Part of a small language model's weights.
Architecture: RMSNorm before each block, rotary positions, no biases in attention or MLP, untied embeddings.
Each number is 500 + 25 x the weight over its row's rms, rounded and kept within 0 to 999. Layers, rows and columns count from 0. Numbers have three digits each. The size before them is the row's rms in percent of the matrix's.

# layer 4 attention query, 96x96, rms 0.139, rows 16-31,48-63,80-95, columns 0-95
099:490536500497460460508508472473498524499500490519527503482509514508500469481533522482491472526508495495501495472496460491531500502456526542556439550508474476490488500446550458476485491519512547527486525493529491462511475491527461516531490484519499476515507549473470487543490503510482508525
073:498517494544521529497503512559488497475480495467468452440464471438516503529450477496498522460490490522508523508507481501480478503522490455437523459497511484523509520528483491520515481488510456510531475534507514545487508485469492491490500484507506504518452472517492516527515502503499512457
077:503523545491515468489480480509534532528475515492500523491475486519489498520513532502519465537506481545485471485504488566485521517495540522492491518501487488441521491444553505500482512476484529506485501496495500481505493529509429508470471484501497492517492557471517483546529543530530501480
073:499499495482451462525541483488514504520517507528523546499500484519510472495535531491476510549468490553506471451491512482477511507482517508560481550527502534469491458474527464489508501519495556514475554456486507511487516491485514486545483489530513512494513496508494489527511507500485449482
081:550527510486528471547498490493485484488512528532486496515506488491549475494486551536515534525520503519466524472509482454487457517483479523456495471480501486522518504483439524509516493493506529514513473523469482482510519569512488523478513556502503536516512470526467500516471500474488464503
083:483463510493526564471510521534491493500493480465473514524513469509466511508490482509507477482502511539486490515498488482462510477506512484487476495496539512523488505532440550524514546475520483496529482501520465485445517511477528489518488530510531544468493465562505500468473498452503540491
096:535484511480489465501511501534491483520477431485553478458501465491527528511479533494527465505510454490500502517525518504479472507512501508494498526546470520475504503477519516525472500487581492491503502508463462523518509501502501503502502502522513489517534475534496465491492484546438538465
091:463463544530512499526489523471468498516491495479471480520501535472534522487492515446445512525451481510492483508519502516538482527497528504495484441479473486538504504489500464512532526450523487489480507512506524506471443460482508511523474469487495501464472491514541473481518490502543497490
116:511495504531500497489498498527520479515448522503497510505528494448481515474497541486470510480451499507489474498476477497509494474545495486458511488508527513521449524533430472482465500543478471482469503514484527453521494494513467494477524499502485522467479526508535486531495571526495478527
094:605506475475496511471540501508488493485493503471517478477486447528531537505523513493524458492489473515501509531481494516512488484540522471521510525487502494523487492490508515510433529482499516483527485496528517475491483509507504501497496482455496514525514512574471491522481535484460523524
086:527497528507517529486464499453511502473490574463511512459459497491463466503537497496484476499510526525484474498486512490538508522467512496508485538474445485491530488454482517488479523502465548479482518535498526518499542506490499461500494499509537495470514490522466518495520464549507524526
106:529460487537475472489513486545488468444486507492541476519535560478490464483529451521510512494482480473478526533477444517512530502498480521478479466507499482531501494511498491483481468506453465499484500477513490474517487476517494470494483490485519484481483539494506473476486566479505489538
107:511496483490520506447492474497522491470513520513511458505505529500472464504526492520502468501475485538520435506490509504489501480514485519497480495542485539510504492500525483558458554512518507491497507498551510495488491552480446492434486499472554553499502513467497520498496501487542484486
087:532497542529540517459473472489483518478463480489490517477499483490509489495509524512495522549453510513480507490465506520492521466513513496525538571485450517535462500459536453530529471497515507469521458528477514476479523488535528468475492501526533499493494462495516507472491488495522511488
081:536543517537482503481477518524522461507483476530540463540506454534489503521494490521495488476526489466557490472508538527519500511508499506540486447487492518492495448515517509547505559512488498476502526503480516541474517524479491472527485509503471479544517501460533500518500483480530483494
095:468500470540511555480502497479516483482533482464467490448483481535512484493501519463475478503516504449507467511470550545494524483564487475497492518486514488509478536493522524529517489489519492535552489493491521506484451515551489472534489469501528514497507503519495505473489477528514532524
057:567485471523470467519490474488489464515518501508507472503505498475523458491521515505480514537538506508493508494449532531491511494529467553499518511522468525506465520495506506525510481528486520488471542536507482443486489489529460504498480505457478501482523551491500509492510492447511438489
060:513549509499558529477519471526476530481507504460488512478444483471511525518454464477527472477482498471500496504543466501488483473474513447502481466515553481494523536503511487480518505510500498502534501456469525543521521494461502472518500488485482504507479477466481503460476520544484513509
077:481532482537474469494520452530523466461509519531486518485539510508479493494512531512467517594496501484475485493519495549493509542520517552504482489488489489463487487493527479498472515492489550477495511492510478527492485515510528486442506486482538457519517509496499504489499446462500507491
085:500475506484489456482475496468531536495517513519518519492447501557526514517500497521475501542528482469518501498465499520518506511476558500534497517487494483481482519505537480505488530466516548499495553493509470506510486548487455499474472460463512466496527503509454498520520530517472494444
108:499474520484477486501474497545485434478501496511468534526492490505484524530460485474478522471484517484461480497495524537523469539469446479501447447469500509493496464463509558505517503529493517505499485520458473516502518498503519474530474482518529533506503520511502508453450493487498505502
104:417466495494495537478492564498484514462491481489495520490528551500482525519486505512541488491505527528488498480492522491456491513480505472518519467508503483526509497535447513503527553492494478526508520488536496512511518517500504488500502535484528506506489509580515541483488478473542512522
097:479467431493514476505480512473536535489498490474497462474461471473514525537525467489485480516554504460471512505471517508524494481482507452512466467486517505516482462457486447501504491502505502469484515541494496480501499482508465461526511510449507520504463474505517522447488512512493495529
101:520501475431476496468471523564515528508490501509509500509502449500493488521503504523492497506515511516550507522498513501468467488456545480525520515474503499509470489547494500528450501500490517528474472477527515446483505523488500436494486565464508501493494489499526502554488493482496479510
118:498477561439474489499456494503491504516510516486526497505481519497450526506469502556468521530465555473498501459531484490480489525500517494498490521540510545483516516456464482468558475526528519487526515516459510527495536492487516482495477475507511512497510506506458537488488475521503504482
122:511510491495500501541520511493483465502485465530499490516485526448538468503479502473482494503517501480469471508528521558546481478512504463485478504481551476509507448487463486545518478525471493474491495509473504484449477544529478471474506517500488541498509433510483510485460483489523506472
108:493504572516498543475499510496485451521516501507524539502485517489503534513530506469496500511517453506506470449495486515468532506529468496485512534497475554477464514539514509496477495480484479479477494489516514530497500486502504536519524529474517541455496498479538532492502529581493494480
105:477477510502491493509469499499478519568485487464493516531518529483551485522496465463511455471475486485453505505485493507502442479528492493527501463488503470533457517495556537525521486541529493510515515466466471495540517500528533512478460494484499473515512509505473512496514460484465506520
113:503519498459487549508494480501550509526524534515473490509496481513483532496530487503496519536511515509458530501550463513486485539472526492509503504466477472474469507464512478479492433505503512504496523532488471542496563495491466501504486512520502510531508540490475525511480485428509539513
106:470517468469471507487457501452475544459552510513522480516521490507531491533468508521499489512498480498506484503502533502518500462486504497479486499443535526468507483498480472535515522530495483444488535474524499518512466526471502465499558496506493502543522498472490520512524483490537457457
106:513460487548490502472476531483504521498497508471486497471503444501474500533490487529496443513543477493502525524494505483523482489527509523509485467501509490537515440426517489526492494477504504486455487545490524523530503484517479476483522503475526494521467521491457468448457512483500504474
124:557486500553484480469482513483483486483513487515480488489480471504496485508500498543462447554537483497519529523499523491544491513527507483516485475506513488509486522474502528552510535467488501462483491525475519485435513510500497470460523491471522474509484478498490545536509554459518497495
052:487500484519527470465469481492517489524477535539507465482507512461494513522468510525495520467517496502544528523472506509505524521553471533488502498498473553525486471489496505498510494534508480521480537556506522494479520447539502481508536520483495539479547519509528535495484534521537453482
073:501517521485452505511523494496510469477474492447509510531480504509478469498502465485476454506493455483463455455513487505477513473489537507452476471491504461490534530465487548492496534491489472493503460492490495535516523549499499508520471472507509459489482488495461504498526473463460545518
057:494489517503491483485478502499548517498511480492490478480533506527500521487511537517495516546484532488513500461542546491473469494495532542512476524538544485542429457527472468524498499517499527484484530524515460457511490471504490522491498555506481517495523520542515480488491526524539515473
065:501493530469509471489477451495485492529490549557533494509476474519488489490470513506478520533451531470547545495492503513485514501495511505500482528526544536501504509507523487482470548494534513549500546527477508477521484479490475531504460454521508518482538520497521515536502527485512522536
111:476481470491519516514505492503515508481509530491537491476506505516525506543427451517457538459518491517473532522550469509501531522474507488495469528482499494421523501490475521515531528515519534483500479488510501518525528504468525451497508484496506518507491460501478484492474542464499532495
072:477497483535483503484493506517462502496530487489471518489511487494443531510489446538536487487535538475523499527522528477530471554508510509475498489469517480547539488533486534477495491498496470491509501532498467516422457522512513536482562500485524485515485477489497507490493469511511521494
116:463492536510521524538498497483490491506533520532432527558491513518515498493492523539521511483519502497492546506439483440497514484517478506479490474491506496493492509480451518507488500452479465487522441520480508494477504471484528517520518497489534475514501540465524487525472479497549500519
105:481521481465502534488521483481517529454472552528521515439504512519547519509500476547505491486490497483491546496473502493459486462495526487513500504509477492506514507475489497501486493488485522470526475505490516480505503523516515454531499538523467540483506416505467495467480551502505456491
100:497549463509472499503506506475537505501465535460507501481507516487477496524514496487483484470520483515471471485517479476496521485566463504479504513454523494511548478486542486484483541450484501480535441504489518487468458523530494528490501484490547529461494486510483516484502511499533492558
128:525481472509496507484491489535500516454484515494465511508483488498480486566511496545466482518479518512507494533506491518480467503505494476491508480453510493493492489496490493536464562482499522528534505516464452552476503522519482441489474517515505481515444460533464499483495500469481553486
109:491507520523493523518487507543504437495497518511467495459488525481508535436535510498506516513491489475479512534512451496491525500510504475493526525548458493491491523541547508495463479491490509529523496438481482505517491495490524492456536524520469491472483492470532477509512547541503481464
140:492446490499496467496494494503526498489502514497493486478461542489496517523464509505506531525521506506529521526534469490490502514506494507477557479502507512495481500488416492490476541502494489476510468523503493491525539576518514529522498479485467480519505434454459458483525474475490502486
100:536496498486523481506500459510505495486486445523473448492484532514510521515490556465500540501485504508495464479480484514482473496470490494470510530487520519475537489458467470554505505454488508524522526473562468492503484521506514509477474524505508475505485524440537479510522535488516518533
115:488444510488530480488484494512506495492505533511531473509489517532508504488465484498507516497488537531468496491510491520489464512453472485515489453506469487461469455469490478482512515501502532513506561511523470493506470468505479468471488544490579494504514494533473547514446525475523510503
129:521456448483526497471460504522488514484466523513425483488496542476522452484453522548478459533540523518498467489481473509491499503490496500502470496463499527494470483493514510543477484523489494542529536473531498493514510498494513509489500473519512504510492476507489521473493503422500495506
128:483505480486517436515526496483530542530509455512472494464499453517504532515485487503546565504514504507509481525453500544492515494486478518494463472515513500499481479486497487482499478504523496513508510488504503497510457485532470505474516543488486493496456465493535489502556489508480419477
# layer 4 attention key, 32x96, rms 0.122, rows 16-31, columns 0-95
085:478535519484489487478481481503529488526468515506504501474473481491503499507503548554505493524442471490483525501477502469516538536517495528495478475501474557500490498514539479510475469487527535518510472508523488462527471474492484490519552498518471532462540532489526481556498488526479468461
111:507494501520537550486483501500472485545543484463477501522507493467516533496471496475511460491520546540523517476523500534461467475442560453498502520506497521498523480517455497502532498519499474462507485525476509498451503514486508527493458499482493504516495455507469485486452487476499480509
123:527529537483486483512501480513517485497511520521500482513487466532468501469520553529493513509512511503466504521486472502536522511502458525524498528513478506478458503488563483460518491519546528550499533506492451495494503492535480485465526498520492498471522539472472495528522538572479499476
110:494507487490482439528498481483512523506509476534512462480483495503485505468544524523498497519504513482496495504503496461530539529535467542520496511478495542486480495481550464500472500518537494531492524505507476468507524488570497513492476494529501531507517513446483513558548531519522479461
105:521508497500444510509513490502473483503527479541493467498482468514477470522466434506498502469491497473513495518489512519474436540519486470499510544499477493507449496482505520482456467536549534528499545504493502494466493527472509500479485521459522507523506539506519541475478472466485510510
103:489493489528510500494481533519458498465487498516472511498472509495504510527464485480488461520511485502515460472475531521489464533481496417493553487461522519482509478478475499537520483493509501477495504480514501513467476522518537453528546486517530514513455466502492535460476508444495522482
095:470481467544518537484507501528517487496492479510481473539500488464516511548538492469520471461580497515517483495503484472449551481502531511518432488509506517519518518463491501485497548493522481487507503483481493494535537473527511520501481512531530492502525521533528479514497501525489495535
096:528506447516524471494516489500456518473513506518473513541494456494494489483494462516472541530494537490527484463473499514498545536505516502491487507511476484506455492524497515464474514481471504486548520464458532517482520487459445517498534490458506490529492467490542534498459511465503497501
084:485455527521503515511469515525516537521532461549501479512513466445479531455521473510439523482466506484511509534524452526526510516506525490489483515511475523509552498442495498503511500464493522472512527524462504520530532534486507492498511481503491497540528472507522494493497472476471485527
091:533499446505458491511497473474491508502495504492489497513489467494478483500527498556503494532515487496527500500464546545494475517514467499474520465497520497480499485497509528488473497493495533463490478559460444525472479490517482528485476439442526532498496482471494521508517529541473537511
089:474458505480483520493499499458478500499453476483521502539527500514496471494548497506495492529513497461576502487499499466502519489507492465494509529528493494490483517554508496451484514516521476521500466506508514493558505532486463438507496468477481502469466509501492524524536496528475452462
087:518544535497531498506495466538525475475484494531518497500494539459532465552480469466455492470487531526516501524546512486483495470463505528548557506469498531523476496483510510504444446496490482499500509512485488522487485487474548494499496501508462522500502476482503532509495492510480482455
112:511484524451496475502527479504479491520487489518460513489471513535471503537456564530498528526463523451490526497526507506535502537500519477452430513460509507493482488499506446450506510475471520506531496491506460519488471504516496486498519478499509478507501548477497507533502494518542497511
094:510454520500507500500480509560477472514501529503472514492507529518479473533495521482452469481488440561505489446504471497521485482494502495508512480517506488493463512488474497511510465519519522532506532521499533465517501510531472500473525509492472492518513491516470535559489451458452480475
088:522464507526535483538497473506498476485495494504481530465510515466502508476460570485526573497506503483525492540508515524541487521515492491522485531492514469507468501493493495458509489490536479499526502508511498511489522518490509473492460536513500550479490545525503495490505525460486415506
089:508518510547536505486518510526504491506477527494507525522456497517533522520501501550491494524496526477523559471500492473503483460466492506497474517516528512533567533518486498488538509488490493508485501521487512478548493508504459491535475529513496503492447501491504509534537531493474415484
# layer 4 attention value, 32x96, rms 0.141, rows 0-20, columns 0-95
091:466522495480569518483536488478510524537513495468490491493464514498489553510491520545492514524495472503488517539532488492444521504474558492507499487491509527510493516493483514543525509490471498526510489515494472488480553522559473480506545427505480501516501483491496482535511495473518515488
101:541526518500530469522504491489486495522515508511496513458557426535446527504479478504447505509502475532506503490518511493460470539493506509528533493497524523527499518488508482540548533544538526466494501495496504513515481465477511486499532533489457495507463481513472475502519472505526501522
090:465496481517491500493468507496551554479560509491551498482485479480477491495493505499505497509503517513486506495540487511502510532529514538512491526436501498469456484509464592483549521472461490509479482526471507547498515523515537494523528532495526507510465501487500498510491489488499505476
102:470528555529553553506477507481503485521513524493505506479474512501506522502488456489499472515483525503528547524495516512534528491547473560486507482513484510519525521498528491533522514534486456552511473517500497469518521453487535474485501501514486461505470505468460485511543490471511478514
096:516503544437456508482491537489518499483481478461492481466502527529535513476495477491528510489438540500462494476501487464522520506518500474477495503473500506440498493505470482449492504516527496492459524513526506509488504515521529482518576511491496498498493502526463516534545474480509530491
103:519507451487553464529489486502500451478521539510519528450479493476492488535485488466529506496464520479493509529495463537548485480521544501471482490554499473505477552485494465514489464494510483491500500459483485497510480545509497524451505490490480517486515500494488511475478470516461536529
095:494484479526461506481513511465526468480499481500511476489486451491499541550495475513473485514491515486491519466524482467535578487510534511510487480545511500499500479438471513518454497480509496504451479504534461469479521446492486518517506489482518477516490487510529539458504507502543499493
100:510492465508501475474476461525500533511514473560527517504522507437506501477547480509503465504518512464517496481474513523519479468491480520503539486500469516523478501524499486529470494517507489439525461532473489506495545494509510491494508551511470493521546503540474522512477487444466471500
106:522485514509513510514488503510522485455487538481455479513481484500460483502513528527456543509511474502527536525498487516502467519498515467533456536451522527504482473476511500537498500514461530548517504517509490500491506544500513470462485521517502515538473542528501525480514486425526467492
103:503497465503516500480462466452511499489485561522547486483472480527491499459471509514546516472495531548501539518482523459492471508543517486485479486519429522527466527475486494519546522484490518540492511502485528522494550466496471529496479507503511512499521492489507464523518521495508498508
097:553524540497492453520471493502512466517557495488526483503474515453477471530486514529466510493464522521523542480514490505540457503495504490508485518502480464510483507506506499526490543504469478516498496434490555495484491472483507488525503482496526461457512459488496462520514474513499472543
105:539541477503514499502474515489473528533518457500448475514480514528494506446502533536516500511506473464515496512566484488553456514507485464488521531496501485492493516506495499473540447494552512503494487492497491539475446491493497484451475498522482492499537495522486529483457515491492484505
102:502457490535559479496497501505529544503473509516524508539508491498465479486526490530523497495528497486550529523479510503547519456557493464499502523539517474514516503470533536517524519518498509482502508538451500511508498479512486503518555499456510524515533536471545466500479526470502494505
103:524477464527533483479474504488486474489490506496498470501510496511551507488502447508512509500481512489554487506498510478475510506506511515575527490480510462535483512494517505494485521549459478477496491502481548459506472482518469518521521473454486500435475536515530473490518550495458501481
099:528448486488555516547480494524471519474499472486495488492496481517497502514515488483513451504463481507515526543478503505512525436488493544553487487493538535485483507485487494471511519511508502492540508545506525532544546502487524464533475515545472529490487505471498511538514490489509494542
098:532520501540564498485536529472525472510474488510468492517567510482494524464505526502505474554502464474507518495481514461537504500508515507491496538513489487536529528531516490484517491503476449492452467483458469495473451509535475489485511504499519481528461480508498456492484489509510493522
095:500473473514478529496470528534472483513505475499486498512480502512533469515499503470424509528486494516515474498473513528459516515488451503514480512531480522460482484470544539550518522513529499476485541471511525512498473526550503535509490551447498532507476482487502500507520491546483505483
088:490489497471541491475494521470487553510521514498509491506483515515484525508517529503467483559475502487453524502513529490492525502499510539492499490485492487538492477530454526476532493497512529456544559485464522486469500496455479483452501476475542471506500474463524477528540461485525507519
105:536495517472488463513545464473488480490484505509519477494509490506528504471511473481448521537485516520545480471507530582491508491501489483527546512535492508539492518510528470476536449521467500497484541529502483485478472521476476464484522509535515500531499469499527505517517545506528509507
097:535506526498491485457501543505523532499497516465536505524515483480469506516540495446439484515485520485474508481560518478482523481485508447514485484515476485495553520503499425499496497475495492489512462499500556486521471487503504486510500523510530555498459508508497501490493538502478515527
099:492494522489506472497519495511493526536545518484459517517458487500509549518484505491552504509506496478457519513501490521512484486522494508503508479516492566512488463510474501446494545462489496536465451484522531515507459527559511509493538487467452517506504483489500503506566512504470500512
# layer 4 attention output (transposed), 96x96, rms 0.298, rows 0-19,32-51,64-83, columns 0-95
115:515532509498476488450507445465520473536463492494544523473484506497497477477555509493524518483498474528518528515530458468492529481462495495491476531482499505483548481517463497509505529518493484498527500538496490481509483533498515521546515507551475511464521475521463503472511521496463443491
120:513548525456527487499558513529511532541507470488483488516504491473488523510471461486504503489503484495491460483519463515488477459511534513445494494503553500491508465515490478472517456516554472494497514509494464509454500465563476498496493502511494491497520501504462480462507517516529536464
109:504503516466471505494499475526524566476448480500527506467531520488518489530447508469480483497465415449518524499507462491530495515474505471497524525493513484471498513502534536514483510478545456465504507512509482512467510481492519504500504480535542517532497486492496493456505513468498509488
122:481504484462496465462491481491504508558469547483498524507533509484522502485517504507506469520501511565482502474503521506478518523513472519478513479477505473495491477454469509452503524493526495532448472543516525522463543481502494501482495516477520505516527477525508474552545436483514502512
115:468508522518500472527475537528514452531503451507529494500524518523519539467524500517489517482490482471511524486504514528486484486530492467544498460488498460485511530510510458507501502537479464500578506498520495533481450507539495519475527486473492528495474498500507470503483466517490566511
115:545535482477583519481504504484494535480512514506493483465510472491496492516485498480489514502492521495485482494509517511493506510553532490474503522516487471493477523510504512474476497507501498541511507518510586511530478497481500472526493483492549468482571448535504509462484464528492521527
102:456522512504515515458514508478473496491513498538506535473518487501518479506492507551527481492505516523536550543495519484564523463484578479482498514528498500533534468528508479502500533494461515483478519499510506499499473483491503467511496493476545489546465469482532539512494482486533474494
119:458555478505501494527494500530524469466506501453500476471463505474495511476477494484518475551500532491478465460512508550458478528469478483478474483471510532505493468457499536486454475497521491507476494500507490477481492531525474524491489484491481500518549544476494510486462495454512468474
125:469517500465481475476530514539443481504479497555519525519499508479499505457492520448443502489517479502473460461542462498505505503477496512499473532543520495465492528491468463472475515508531512498499485484474482471498490512464526481454477499520531504514477536514460463520523488501495497527
122:480499503475492539496540510482478499476486530525495496454527517514427480482504519507476526505531480499478544518481459508513545482532495490464496487497491514532473520502503491474514427518530460468498488502505517538482508469520477494510512540519515504446517509552497500512478538495536523531
114:486467500475493456481461500537496518501482491499535503512521469518489466514513485455500462480512524530526506474488486469498550488501552501539486485561495544489481501497515567500497505485542469511511489470482541535469522526522516472467479485513513525518538487531490510459508467503514516515
122:535455504507471479514536512526516439486542452474492499483484496474490522499497500462475510491497552470503487514531498510492503514509529506524504490541492548470452559550491501508497458504522493537520529515504470495523503456475527529510518484532457512506499498466503500487497467483458526513
107:518501475514483458472471484497459539468528514481500523450489504480511505478523484491496510484499490531531503539457468497494553501497485545450491527451520529484502451513505518477473477501527535541487507483495484500509524482496540517474497520506542503507490533463522480517449494453510486535
112:453510512454527450487488490517465504528509530542480526522528480550498521498491459474558515540551530522492520548480502502459473477540514517507503513517524499530500505515506538523519478495472481479488517497511479472476496490476480517473466504498523519476497520491487514515505524436530513478
108:508511466484505526515494505534479531506489487525487480479472500532505537531508491491503541521485474486466500497487494551483485527499438469483515500508540499503508478463496515482421540462487496471513506487498504527505478537481482536492473541494496561502544525508529470538529471491519503530
123:465521481495527464516505523501474463535500473511451522499529490465539506493494517494521532460515528539483476560491510457541520455512454506515512502444518523489519486502514497513521445506525491535479477484476509490499527503520543487456498499495502474505478494458479503489473495516483461532
109:532510500525514476452493502518507478557469511531460495470515497533530517498456499481506511475487447463553503455496504561507471517519525521474505488542547491437504458499508509533516500474506513503474535501507494529516503491502476514496519510493464519532481464485516512481490514514498467469
102:513460500475482497522506536502474468515498466492526526463522522509447513513521504522492487478476481534541491499511504500503506504470490527547552519481512543487517472510498502525506481508499503408530566530474540487485493493489506531521508467506478517491534473444499485481474493514497520495
122:498464471458524483502479490478531508494486480541486471510485494449504522517498500521506522493537583495508489482531490497516498456506455518499537501511482463493497515508474495467523453532476484478519547532508486476481466494539505504493522480484489542524520516507482527430477532478485499510
107:516511517514489456509482501493517544496527457486491480506489539449512492524470518468512494513517496511513553513493493506465498461512517540488507499479519429522535493525547476502486506512472511535505482515477502483493533496542494466432476504507505511497457471438491536506514539508479509490
089:447498512500498538526448490490487496533506507517561491501484510494516501491537501497527470520513518536487449436514514509533495470513440485520516494503512536490457489506556487488476483504476493524536482494489484493495479505483515456514527520497536508460495472521485521488468533462469498540
091:508508484517482521493484506485516491535458497504526539465511459521506558488520522512504486518513480532512509482550513562510485507496504495508497504412550499511472466509476526523528497482514465474522517504540500475510476539491498454514486459505491507504500455480530507482516512490499489444
099:483477474498434493488483520531529484485485527515464446494496518475503483509495492499477487505489540452503513524478527507523505479507454550521478506511503497462513550460530512537522477521523466519568524480477461487507485500515539495493468474518489504490532507509535495503501489505521485559
088:491512452510528513492499556569497487481476493499535473553502495473498558490513498551483479456523541491503457503528483486523544467477458499464506495506501539488482465486490501478487465527493488482520479512453512485471517477521508505513500517484534523500497462499512496503450499477526494515
090:441487505479492521438489484485481516505494486553493455520544457498527496502513457505504458517503505473548507493524511478544464484489477502485511490494539483523498498482524451532494508530497545507511506497536501499452535531463476534488471516506496493473510511507516488528446518501473524511
087:541483514495514515450475480482485512463501502487456514489456502498467490526512536525460497496501521489480515520505505507481491490490512447546521495507543481500471473503496486454493518495503530506466440494500496534541487526506506486491506477493565471466524468530493505508469500546564522527
103:523473447492499495482491462480494486517532480472524483546519535533487491486528473474490469492493510483472497532491457522491543456528533542473500463471491479494493561542479479527515536517490509490545473510481509521480521500545516511501482497497545504502529511550495501509502463503460478507
093:466455532515494493537534465490529543450516499482478485518521500511509510503485460540502511503491445465461503481503499489519493496497502530514468499483500534501473487500526482460500529436488521482544499507520493532529533503496518507523493456476503454521474466515551474455489512475484472512
087:507506495462520469504498463497473501541513485486484489459492501500497474536489517489483500504412560515498506448518507528495479492546515481491512535566503478491507520501512479499524470499515480515496509481517482498503485523499475517465508525495488480516445451494473520458536474510453525524
094:453489496467486510521556520504494547486511502500495461512506549482507495539489531529490462527480520507511499501510502532508550507489525509485534520508484503496488487516493501518444482528501510517500513507558513465462551484472533471572496524495499513535484458504510544508498536485490536495
102:507479539537481517487512488497527490495463483520454510492498477536503521465517522468487506547553484483496458515501455482448531495461524484491486470529542476535529507513478514525493487489491490487482515505495494513530531474482468486527476459491461462467488477514520535536510495506495532441
089:561442491511520495516484518452488564483523489474533526540529522520520510481508518462511504494521530509511449512504541516518474486490503531516525498471485515459469505498512509516468511472495490503477439518487512452545496468495515480463486488523494470458480466514534502513501487506494516503
101:505511527525501519495521483530481539494467525515486505498518484464517503524518532496497518534515486490459520479486465470521494538469462468499512553463528477441489487495498474547484545468502538530501503535485480515493530516529534476518474510519535533515516527486457546525513535508521502475
093:477469472489486481498478464514495494502493551504492528469514558537474515498537481497477544507504497480505560564490452556510489513496467474557483505469473510497519492471510539496528533497499485512473463499482472520517504501525502488464499506495494512501459539515470534475502509508492538498
105:537494499516493496506518492493523485543481493537503461528520528507519531439479497447564495514528531543487496495531494518446507506486499509475459525453518477522523507546495487532531524508511517520506473501533469448517517513469502515500518504527533469482510460530486502494512522509541504501
094:537502444486460499467437475481497491481549501489520517485489526492452490486488514485508500523502475511506489469471531533458480501476513514505519449502471513509503473496470490480489470478515527508521524531480567478493524482466479519502489503493516431476521493478527509519481461465473512480
102:456451503520536470490532454485495502485513486504488504534534549516486475495516515527473527445510504496518492542486471483508496524538515442525497500521509502477490459490512521466538461528483522517477516478477515524477482480534518494487478533449460487510486475486509524530504543529506528500
097:493527499502495506514519479520511505488498515440511521508501478488542506492539496511502483434501531517480497437464530553475525477474500477458510501504526526470560467503505515524504527494519468526476489483499479500475513505512524530544475510535530517475462458490525523452513498526502488527
096:434497496501497478557509509502527507558482513493472542511512495512493501497483489494514520507513560482489521511511504470518507530458472469508483501503522520477565484534484479475497484476484483500477501497516549507504523508544558507482487447514460512531527491459462466527510508481521489495
096:512506526515494493499486492531524514515498513483440465551481469523503517487433494493527485490507497513496473487483503532548521449557489499487545495526493516507497509522512486494485524496498547465490521473501497509448519498504527522536540495512485484455499439438487483481512512514515476488
076:524494514495496511537500555521509519497488530533476488514540497516515478503479495485481539539522488480500544526480541455486508511527496544531521529468482487498455512506446513505482476517540512469452503482514536537489526468545482470498473525467470473507507520483517495503485470474545524516
096:496459529553472505488478472525506499423524504502493493502497525511496428497554498492515508485516521478497506527475478505498494495503480521522475512519434505481541516470511488484475507498440512524481509519488509538495520484454513499489491506507512497532515527534519485489471457469467502549
076:504467506517551508490507482503458462464514508526493544523499526497492518459515505528509544499556503512496486481498524506452507510513498477477505451527458539507506497515485470506457473500449531539485465513531500442523504482510493502502549541474502488496522503488490485539536520493483472522
082:494483519484468480493515500484503507469511473494473486471522515563476511467489515516515512487492475473509482511481476508454452510495560473495524517529475482446549504546522503510501502516490536524521508481539458476558492538528522527507496516488491504499504534537505541458510533502472484522
076:496515464495539489533509467496523518490553478508525515485472492508425500511518505512483539518532477527490485532495483490456513500514521519512507510524484502511484489512517508462511486441511454499502491505473493482519483475491492448521464486536529470538512502518494533465556503479451471458
086:525494555507445516534525516505501484521495488555545486502482489513481533484529456521525490521525452523504487526497510475477476496491484513488483508468479504536527504507486529555480519506485483472475535470501472511446499506506488502546498507518472485534462552477506545517524486529487473484
098:472535543487526472492522541519513505485481521509493516506479503500460487498497540472508517550521478510492429483484512492467438549480476457488484507508472522477485475482531509484506446522524487548502528500472517514528507495469550488479472500499485501475499515511519499512533518539483480463
091:508507490480513514483501518514474502473461479508525531501493501528474513537517526446523527500505497539539453522481507516510492530540501447494548533511481460464509514486479461532503472525521510544479504493481523492534467491509518435451526506547496513468472474501486515504535513524512508497
077:511520491516532500503493500503525494504500494489493520535499489541502518535499490509513517538473464506487481548458477460481495522479493428490504457471497495532482458530523501477513474509494511463496476493525492541480495458498528453511506523447484527485516443489526535549487512525488459470
076:470534498490492471470434496501542470541481482512481536482505537471464534460529502478467496489478522477517497535487508483522478510472490496503533536469517496468563506531495504443510539491520493492522520487513497499504456519542520496456477485516503511493486508469491483481503453508520460487
092:506516458436521473506527493507499473533517503492516531464500517497513520497481490551519537475507490484527489538494536500554462507498442508526519490480475514493483493471493501473538456530469513505459506506510487483484454513510485498467553551488502516498495534457511459478503534513487504484
081:472503535470472511503495491468527508491498477499520480449495465511483491485487477543522473531514474548496517494460520460470489512481487474488514465503514495509517475476491513495497513545495458474484523535503497486451563516493511515493540477516524522542527583536513493492508470496521502526
100:539525502469486485527494526486499451560504469499530493489474515548479510490480505494479476492461535517489466475536513512476487494512536546529502460544503497505492526484475488470511505535490479475533490484474512464520493497504480501453475480500444487505520525548492497483551496547467490492
088:508553512514470560503524531527526462502501491483511479529512495471500475483502521460479467490516460515491475446527496509528499494504501500435526521542467476475466490489443488539468505473521532521501505466508525504549521523499526493487524491517508479543511496492479496528485490492501538537
083:437499515505492475491496510479554486511539558513496520502500515491508491525520503518473522499455491477484518523506509461511519488487547518485519454515509484472492517467458530484499506482493480496448535497487525503450508489521499504495473446472498445520480491485518511474471468524489441471
084:514501566479483517498481480531547548484500497483540507517496496482487508521490479510541527501507497517459532513501468511468478522514490511501524467501490472556541559486483519497483552489481469498488499507525479530505484467513466509524536528502495517445541517496500512462519526518515471460
099:487536469470461520509486543496519516506495535494533496506512478482523529507495495507529463539494487515480508495483488503517532472449515569488479484432487487522511528509456473505487495479502493506510478543523478486510526517453508500534506466533575479508518524501503446514495490508519518516
087:502476487492501473467468529468510492459504524533478471527513479499530494521450499451502529526523492465484485516518478514550509516547519512510463499538499494536477553458491501491541518487513471557481446478506474476532532510528486488482506526471479493494478529520485496536489512491483529486
087:509500495526492528476503542512424481505508520521478516514502498496519534518519481509498493489494482475517484491489512485504516516516518514511456471519516513514470500481525554544499517455523532473485521459464490495474505472467441524515470477474486491475454487483531482508542462572521495487
094:439496468520505545519513504521477448471509489531503520451493505491517483499540471488496513435471481489503525496502494469483485548471517472491486519492499522483462482504496560517541488519510456518487502480534483519488485499490492507495458499499502483546508511543504484513464433529514511519